config.yaml
n_layer: 10
d_model: 192
n_head: 6
n_kv_head: 6
head_dim: 32
d_mlp: 768
vocab_size: 2525
activation: "gelu"
norm: "rmsnorm"
norm_place: "pre"
norm_eps: 1e-06
positions: "rope"
rope_base: 23400.0
rope_fraction: 1.0
qk_norm: true
attn_scale: 0.184
bias: "none"
tie_embeddings: "early"
parallel_block: false
extras: ["local attention windows", "paired heads", "gated attention", "a smear gate", "LayerScale", "capped logits"]
init: "normal"
init_std_qkv: 0.0198
init_std_o: 0.00444
init_std_up: 0.0198
init_std_down: 0.00222
optimizer: "muon_variant"
lr: 0.0104
beta1: 0.93
weight_decay: 0.0071
lr_head: 0.0116
grad_clip: 1.0
warmup_steps: 0
schedule: "wsd"
decay_fraction: 0.689
decay_shape: "linear"
final_lr_fraction: 0.05
batch_tokens: 16384
seq_len: 1024
doc_mask: true
train_tokens: 185300000
steps: 11310
dataset: "wikipedia_en"
Each number is 128 + 32 x the weight over its row's rms, rounded and kept within 0 to 255. Layers, rows and columns count from 0. Numbers have three digits each. The size before them is the row's rms in percent of the matrix's.

# layer 5 attention value, 192x192, rms 0.218, rows 109-191, columns 128-191
109:117089123124144130171073139087104134124129114133138117111188125219076155117127124115085134127154137227083145121099074127174089109094189105102124147164138158119127098137172148147080127139151116
097:133080101114140097078093165066139120067142112100172121097164127123127096087087145146154091111155139162154147115132180190109084113124135130139102177134159115141117120148174158105159113165142181
104:134133124080139152165163219094093130137187096136089138138105145126145108145147176120107062163109135232104143144147128121173093108125116124107163141182111100108083145161131125143138146107140149
112:121157123118093097142162165107112112215149099137172092132093162080145096081101088079160156112129185139087121105118116104196110124085039125090114105133150130121076142117157174129141122061164140
098:067103169122166119098099144155151106145095146153119152097144109146126111129144178076088098152032116127158136096154109162171162181087109128157117111027126106134173159079053109192132145182095099
110:159190093110183097118172105112135135153103121162118126149145132105099195107163151116199084172129180151134153100178177077097090098113161156159111107170147087154200130142120052128116110136139115
106:131099182087133141129139115135207100118138111134157095145096142126107151139189101138111119147136160185139156141134079155147120123152120138120112136158134115171123091112136182157137141115109166
107:169101103124131090167079179144148092186130083110145140136126157134120201146042118118140200093086153106125131101155136077095180106072122105133133086150123139148078068136105156134170172103143154
108:121177084208140201158105125153153108109089125152150102118121156124093121177136114150065136130164103096159104143081108138114127123065071176132100105145094148071155147127109165179131136135176146
098:184142081154151113164111100141107141083113160103131137106153121094123141126072121131085140162163096083155076126073155154162171142086135154127139158129118161121084148172180121094148127138084084
100:124127109138132142138160150098170153137036093141112097104119144116080168141148089175090101165141127142201122177148078160173129135127097132087148114163064128134101111123133127180134180105179154
100:139146145144119120117171136097199042188080182126098119072105121167143076136161140128143126082127150096115109147107125150095123156100170103132156129068177125108153155153146114154128172104139100
102:114145118102094110116161141134146166123188098079105178136103104123181117115103098092113064084135171120084129131085105070103079143147188116140092115128159135138177096105133116150113077147172145
099:120116196117115138128105127111154094051110034131175189123075121123077084191127167161125072165129104052142147130141101103183116100111145143104132131189129099175128072143141132104134128156163144
102:094134168132113131127086136165153169158138168122118127140185133130086090181079161173139115178089173124130118160149146112158155153117102120228160159093082108173149097123173184126111158139131086
102:157079115082173143120192139153076096155108112104075077102104114104120147124081170191168146089110129162131192143166091163153104162094143064101139144165101117125146093126128100097161129105169126
107:104181168159118183148158145163135120106095129094084160109134107140146101177100103121158111094152140115133183177135151120114105157062146099171187129143130130185069106071039106086117105151097110
109:126118161154100113102146177190120086149100111112127117079113134196098114101093071122118169113077155104115130123131080146119122159108129130136128140141147054155100165185078062118145096133111122
109:090073094156114152173120109145120149150158090139138125054152102135178130119073131118129105150171126126149142108167122200104144154201081080150137145129125158112150129110155083088129164126152131
101:116103087097138120132117076134117168074129116086128127106106133150127146077099089103142121143105082145062119158099086065155187126157152130167069107157089119130132131110156169133108128208102128
103:214163191169096167107079130178174159129105135137084113168179095138174157139193117118160132092148142105141131114175137170096069136139133130129175053145137171128173145161114098128064147134082104
102:196215145125125111157151141188115127104120148044077164144119169097115119133135120141129160075114184101105137134178071088148142080108166139114132208170092125139099135145093134132129120148138167
099:128161089183123143066118132103163169160141137153073181082097096135172114097123133121128149082124051135175137138152126144101174116144099109100101106102075153131162116074103197127105112123146141
105:120115103128157106088142059130172089155141160136133162114090119120126124100095103163116183119158137080157096113135088139104131149108117094140136172110108139151118212073123057172135124129144124
102:094118128098162111143171152121122153126090129165211140116110108156170071149113112134145115165151133152141104144099138143196130180160122130093111142181157126130150171133113113192112070172082159
109:121128123094180118178190162180174136102111105082163106116093141129145198080145089161146052170160121151158142074101105163168097114174067126129145060137152129149096109123119090091065145156125126
100:145167102090139146096112114111117124062091091138115087101120120183107137135128102154100142146104114063124159131121087115148144148117158127108145070104122156058085128093119040162189097046107172
100:100107118118107127114181125094090135163112165124178164101128133130168186151083115116121184068117143153171087104087101146156134157074156105115109140121131101103131162092100071124092095157095124
104:169131091104100187095133111131142151103106115107150181161155114127114152155115176106158130111132161074126073149161107096105191111099132080101147084089148084130193099142130158091191121129097093
094:118157154124120151154078128118122145128076118135083074087083161115091129138123124179147115167095123184119122081137133142119189066093140133133091111113075141148173168111106155144134146124189102
098:112072136127161118127128161168135130117112139100123124086188172169141058116135091076128086144138104156114146126104068137055114092119117163119137189120084172125113073109116148127127117147178112
106:117165086117162140130139105126116150081096133173042082108102148115126107186104139119107148078152120152091135142106180120120157164114175142112149121109110146066189156135131135075125119168089118
085:135148145102125120081107160141146103165135156143118141159155105123178119087146132074087117159121178087133104128059105138100059083161139152174107117124163113140097107183143086136145181173143175
101:104101113118158165168128106158146046205082151065169119091125124153082147062111198128105016079160085131114139096118133108146063145182116100182157128160102092146178121122174140051129014087054135
107:096120089170085112114146104097088114162115114151136152153134105149113179140093186091090154098136151122083077134136109113205113176144126097112122183106060158156163101131125091170175182157106135
106:157135125159084100138120138114134164109116128083079202126172157092164086163125166143112113102101116119169170193106133091130122141107080118186149102159098040134154105138086182153127100158118147
093:159120127134089119123138099168143175067086116137080149043079136133113155154089125119141143128153143142110147151103138124130099146102134219130100164145106112138143114110122107161128147122160161
096:159153127117165140142112169149134142178074118113163136086072133119147162067096125065084150174165117114147135097150162121128128131156097116174190112141117152131126127140160074102127156093116154
099:093129101205192077104061134111121149088112138154078130161127092124185104204203129080096119116110094184152133164146089135152154131150178120134094118142102161102081147128139062117133159112138155
094:106109120078184128116175112120085139169153112116191133110177175151188107069146057110133147189180093122100120119109176188129113135123160101142136104130128145149080135111150135126130150094155106
103:140109096107104119166162106059077202150121091134126107116170153195118134147080123153119132167161155096108094156137172152146141062154145108159156108099170146069120165115148111139182126098155149
104:147140178146108112121078156116112092075148150190119095120182119121084128137102080142105121116130140122144200100139085185061131088101072128081133112138068091155128145112172201118057141127102132
091:078125091118078140108141121093172127105118104144111084129165152145174117159109097171172221102123110144086160116134150144146073110108225111146126149101143133127047127147106119144141104144081176
096:113170077154102123147152091135092159166146129130134129090159081182146170198134143080074117170146138109193115111159125134158108156095136083159154146116093135156106097125137127040112156180119146
092:113106112128169090157131088074124159106115121085102179075185082166148157168100148104122182076132150122114072144158147052101129081089125142149171147118168089139168134147128137118194152101132110
097:126114193135139082172097114098065061118181110158111105170092142110154174161125131103165110193090164107123158088111156113117141159104126159100118116146129096126049131081182133114115153167074159
092:138169086123131141136069073168128167140163127174143170180071174122106082124144138127122077127164138077136080126146141121119099121115150128144094126138122120132081072182131137146132070115140149
091:159204084158133102089141091087123129068089147156123104172094099095161174124154062086092080094135123118104129194097137104133109115182149091089142138094101117116153152147041114121153133151125115
098:080145096061120138138118117127098119087183117093170096073123100133139074104156129130120103195107159127114185185130134081138140140151114129148161191133146127127126175108156199139124122126130054
096:129110126069102104165105159127108116151145151136085116186138133126100169110151129142135102128126117089106126140146072156164099040148198131135135118141143103129187138124102114169119141186103125
088:141158128144125108128089104162145149094101087101103085199118186130102161107076190083127115077054146125124074097122152141132102110134175119115136045127103097130105090112028123149177112168133160
104:083124090127074140113039126059098166169120142175137130156116127133122118102092080080113108115135114095115133168129125130133108135133120100138058139151128157124138148156077143135065114066169085
112:152090120136172089120126083144197148170072156097144070131161109135154158108129101136195114128116107106151101148075137126167199077159157126081117096123106135094129084105094128133135185116107113
116:107174105076157172155098138145112085144138083135154142172136175157116196140124137051164067146123133162185094105161193119116131107118122160113190127145130110116126098135146083123178080127053110
111:116175164140148141130106093109098142092147116143137176121117165186157079084100115115111206150082132164127171161095134142138137078116106134096186115182136146090169116155096112192094079140149100
110:159177080091152112137089086135143131100094125161112056129077165126129114157123146150095136204092075086152175169070089150108129066111208074158129153126116120123131109150138141121161118078088160
109:150110122108050142191140142115094129166152112123106201152061070124119123132120096191080118177147133119108117147166129110134095150113177128167110127081107109165088159079093121102198123107162093
105:176138202147171159171123102068139066132160132100150134087117132111151185103129120071155132149178094212132073131188110081163116097125101166134136107083132131173163109080099120138117107156129137
118:144132120083051109138065120132095098086130115097154152148144091145125166128167117097141187107100163112140131130125094112122130107106120168171127156098146117158130108140151084145132104124160084
111:130168123199081100123088116139155099145149111148107183112129148110180180130132108182095130115172096165117103121080162066110088126158145182130169170165125103117166137138081082178083135082143152
099:166127164161136076141147180157043101141156121128135095107176140176070124124202154144152162119137097140104102165153111087121143107118171160142105111154139116141109101140121102111138106184106183
117:159149111115138113089131137226158152100098104091139133168069159166112123158138139137040131164158114128092142070167095123096177095117122117113111152126147055161147107187118112134068137154136138
109:132102074056137078127162126134101161155139145092082138137154117133105139050111118111116089110129168155193130126100135132101121057196119088207128172155101146154186152130129107131180104082142106
115:103102121125113127134167146108132184120134128187162099154095071149168106185122143191147119136113175121111068124154195173108122077154094146100122128185112081151083099167142157120149136098149109
105:202114137099115109122113104119060097114141148170117095096149136209152098127150113086070165104144168124112066138154087216111090160200162139095171089167103149108132200097108149129144202174125110
100:099176100140142135086163108156073126123107161137081099121132110112116076115176109094128118084139102122135064107074144062161093118092173148142079083187148097160085138170091118124115133144096123
110:144171145204082127153068045151163101150158127161116142091205124120156106087172175142066168134132082112125150134203156158147083134105126147133155105120167071178091144180160127122118147139112151
105:041137113147127109141162071136184094139122087117111156126161154128125143158060020162088142123082163180103121135152156170182158098119111139096133099103173067067179084111093128154130090080126096
109:109120030179142129103060175114112120134095148104167110127141100139185153169119146151137097083148129145141082121140124092111094099077126149119117130153123176151145106101103151139111083103119119
109:132152133198065137143090139159093126177098168133077092116176116096165133077130117155107170134094111179033116163146122116068099078132085144105180193178154159101105080119087075144140152114129101
111:149089197140154114142160083154130161124117090138121131136175108146062108092045113098117170123165117082157129067141108098167141195137123117133109068112157136066161142160177148102151091050150102
101:155144142143150141148183099145173135116166104149134062100103138133100117117109066143106091091075133056108097123078174111066083114118095123131130155119023099063098174094096107127108101108136110
101:167116162054141155126126158114143128182132096129086067150184174126126115089139138183119136193108144126126055146156063123094134101118127197151053095170098128121173127164126092151175090096123204
105:143133079115120106139152164109095141073144129145114137150126036091115102087130149112085121163097173114092124150148157118129105091164106131090127143153128086101147050166152176139110114123101073
110:164129154116199153161123169122090064119099150139141096105128093118109098151095038162160131156143178140131083084096142127113108139171127104141158172149173117130212134131159162069167162066159114
102:125099185121091197141098141091144143053075162138097093126086177126163172102129130092142138096198083129066144150168132155120091127130143110131118112172232087072140128099191124139148096134105132
112:074089117096125165115065109101114134137042064151149193107150089114109151093031164196139118117111120141174134150130129123119103123094091108088110140174128122205140156153137138130050180095132145
107:141158099108087138114114080140125152147105182157149136119114161121117162108126121075143095109111092124080202150134088183155139087188109143111115106132091123147170122114116110119068120017097170
108:126143166121116124117161148115162097073132131158096109163134171155128148096134087131120123064114131167126090161163077101066152134068082185135120117124145078140079122169135098129103097131205077
108:144101111112158134104090139132163084119123146176107068150126135144133134125099105052112166108184113139131105129132139094131101103096121117111138113155117132075186145130102126113109107051195125
107:108096123096194096118131139129095080181121072125128134174139136150121107068101097154140084144128077110175103184125111143122090162123127183108146137139163126174149106102129107085110160140073105
108:078118040105119127169132146143108158141163126170164122156105142089128100122153136079175108101177103110091140091114059118138154088182138111111132170142109055169113114178110155129127217133149107
115:133074152129114134169120171166092160098084081132159085106118158080121073077134123136121084143126097101124146142083120146168114127127110171139088185109167099104144130111087087150150182131107152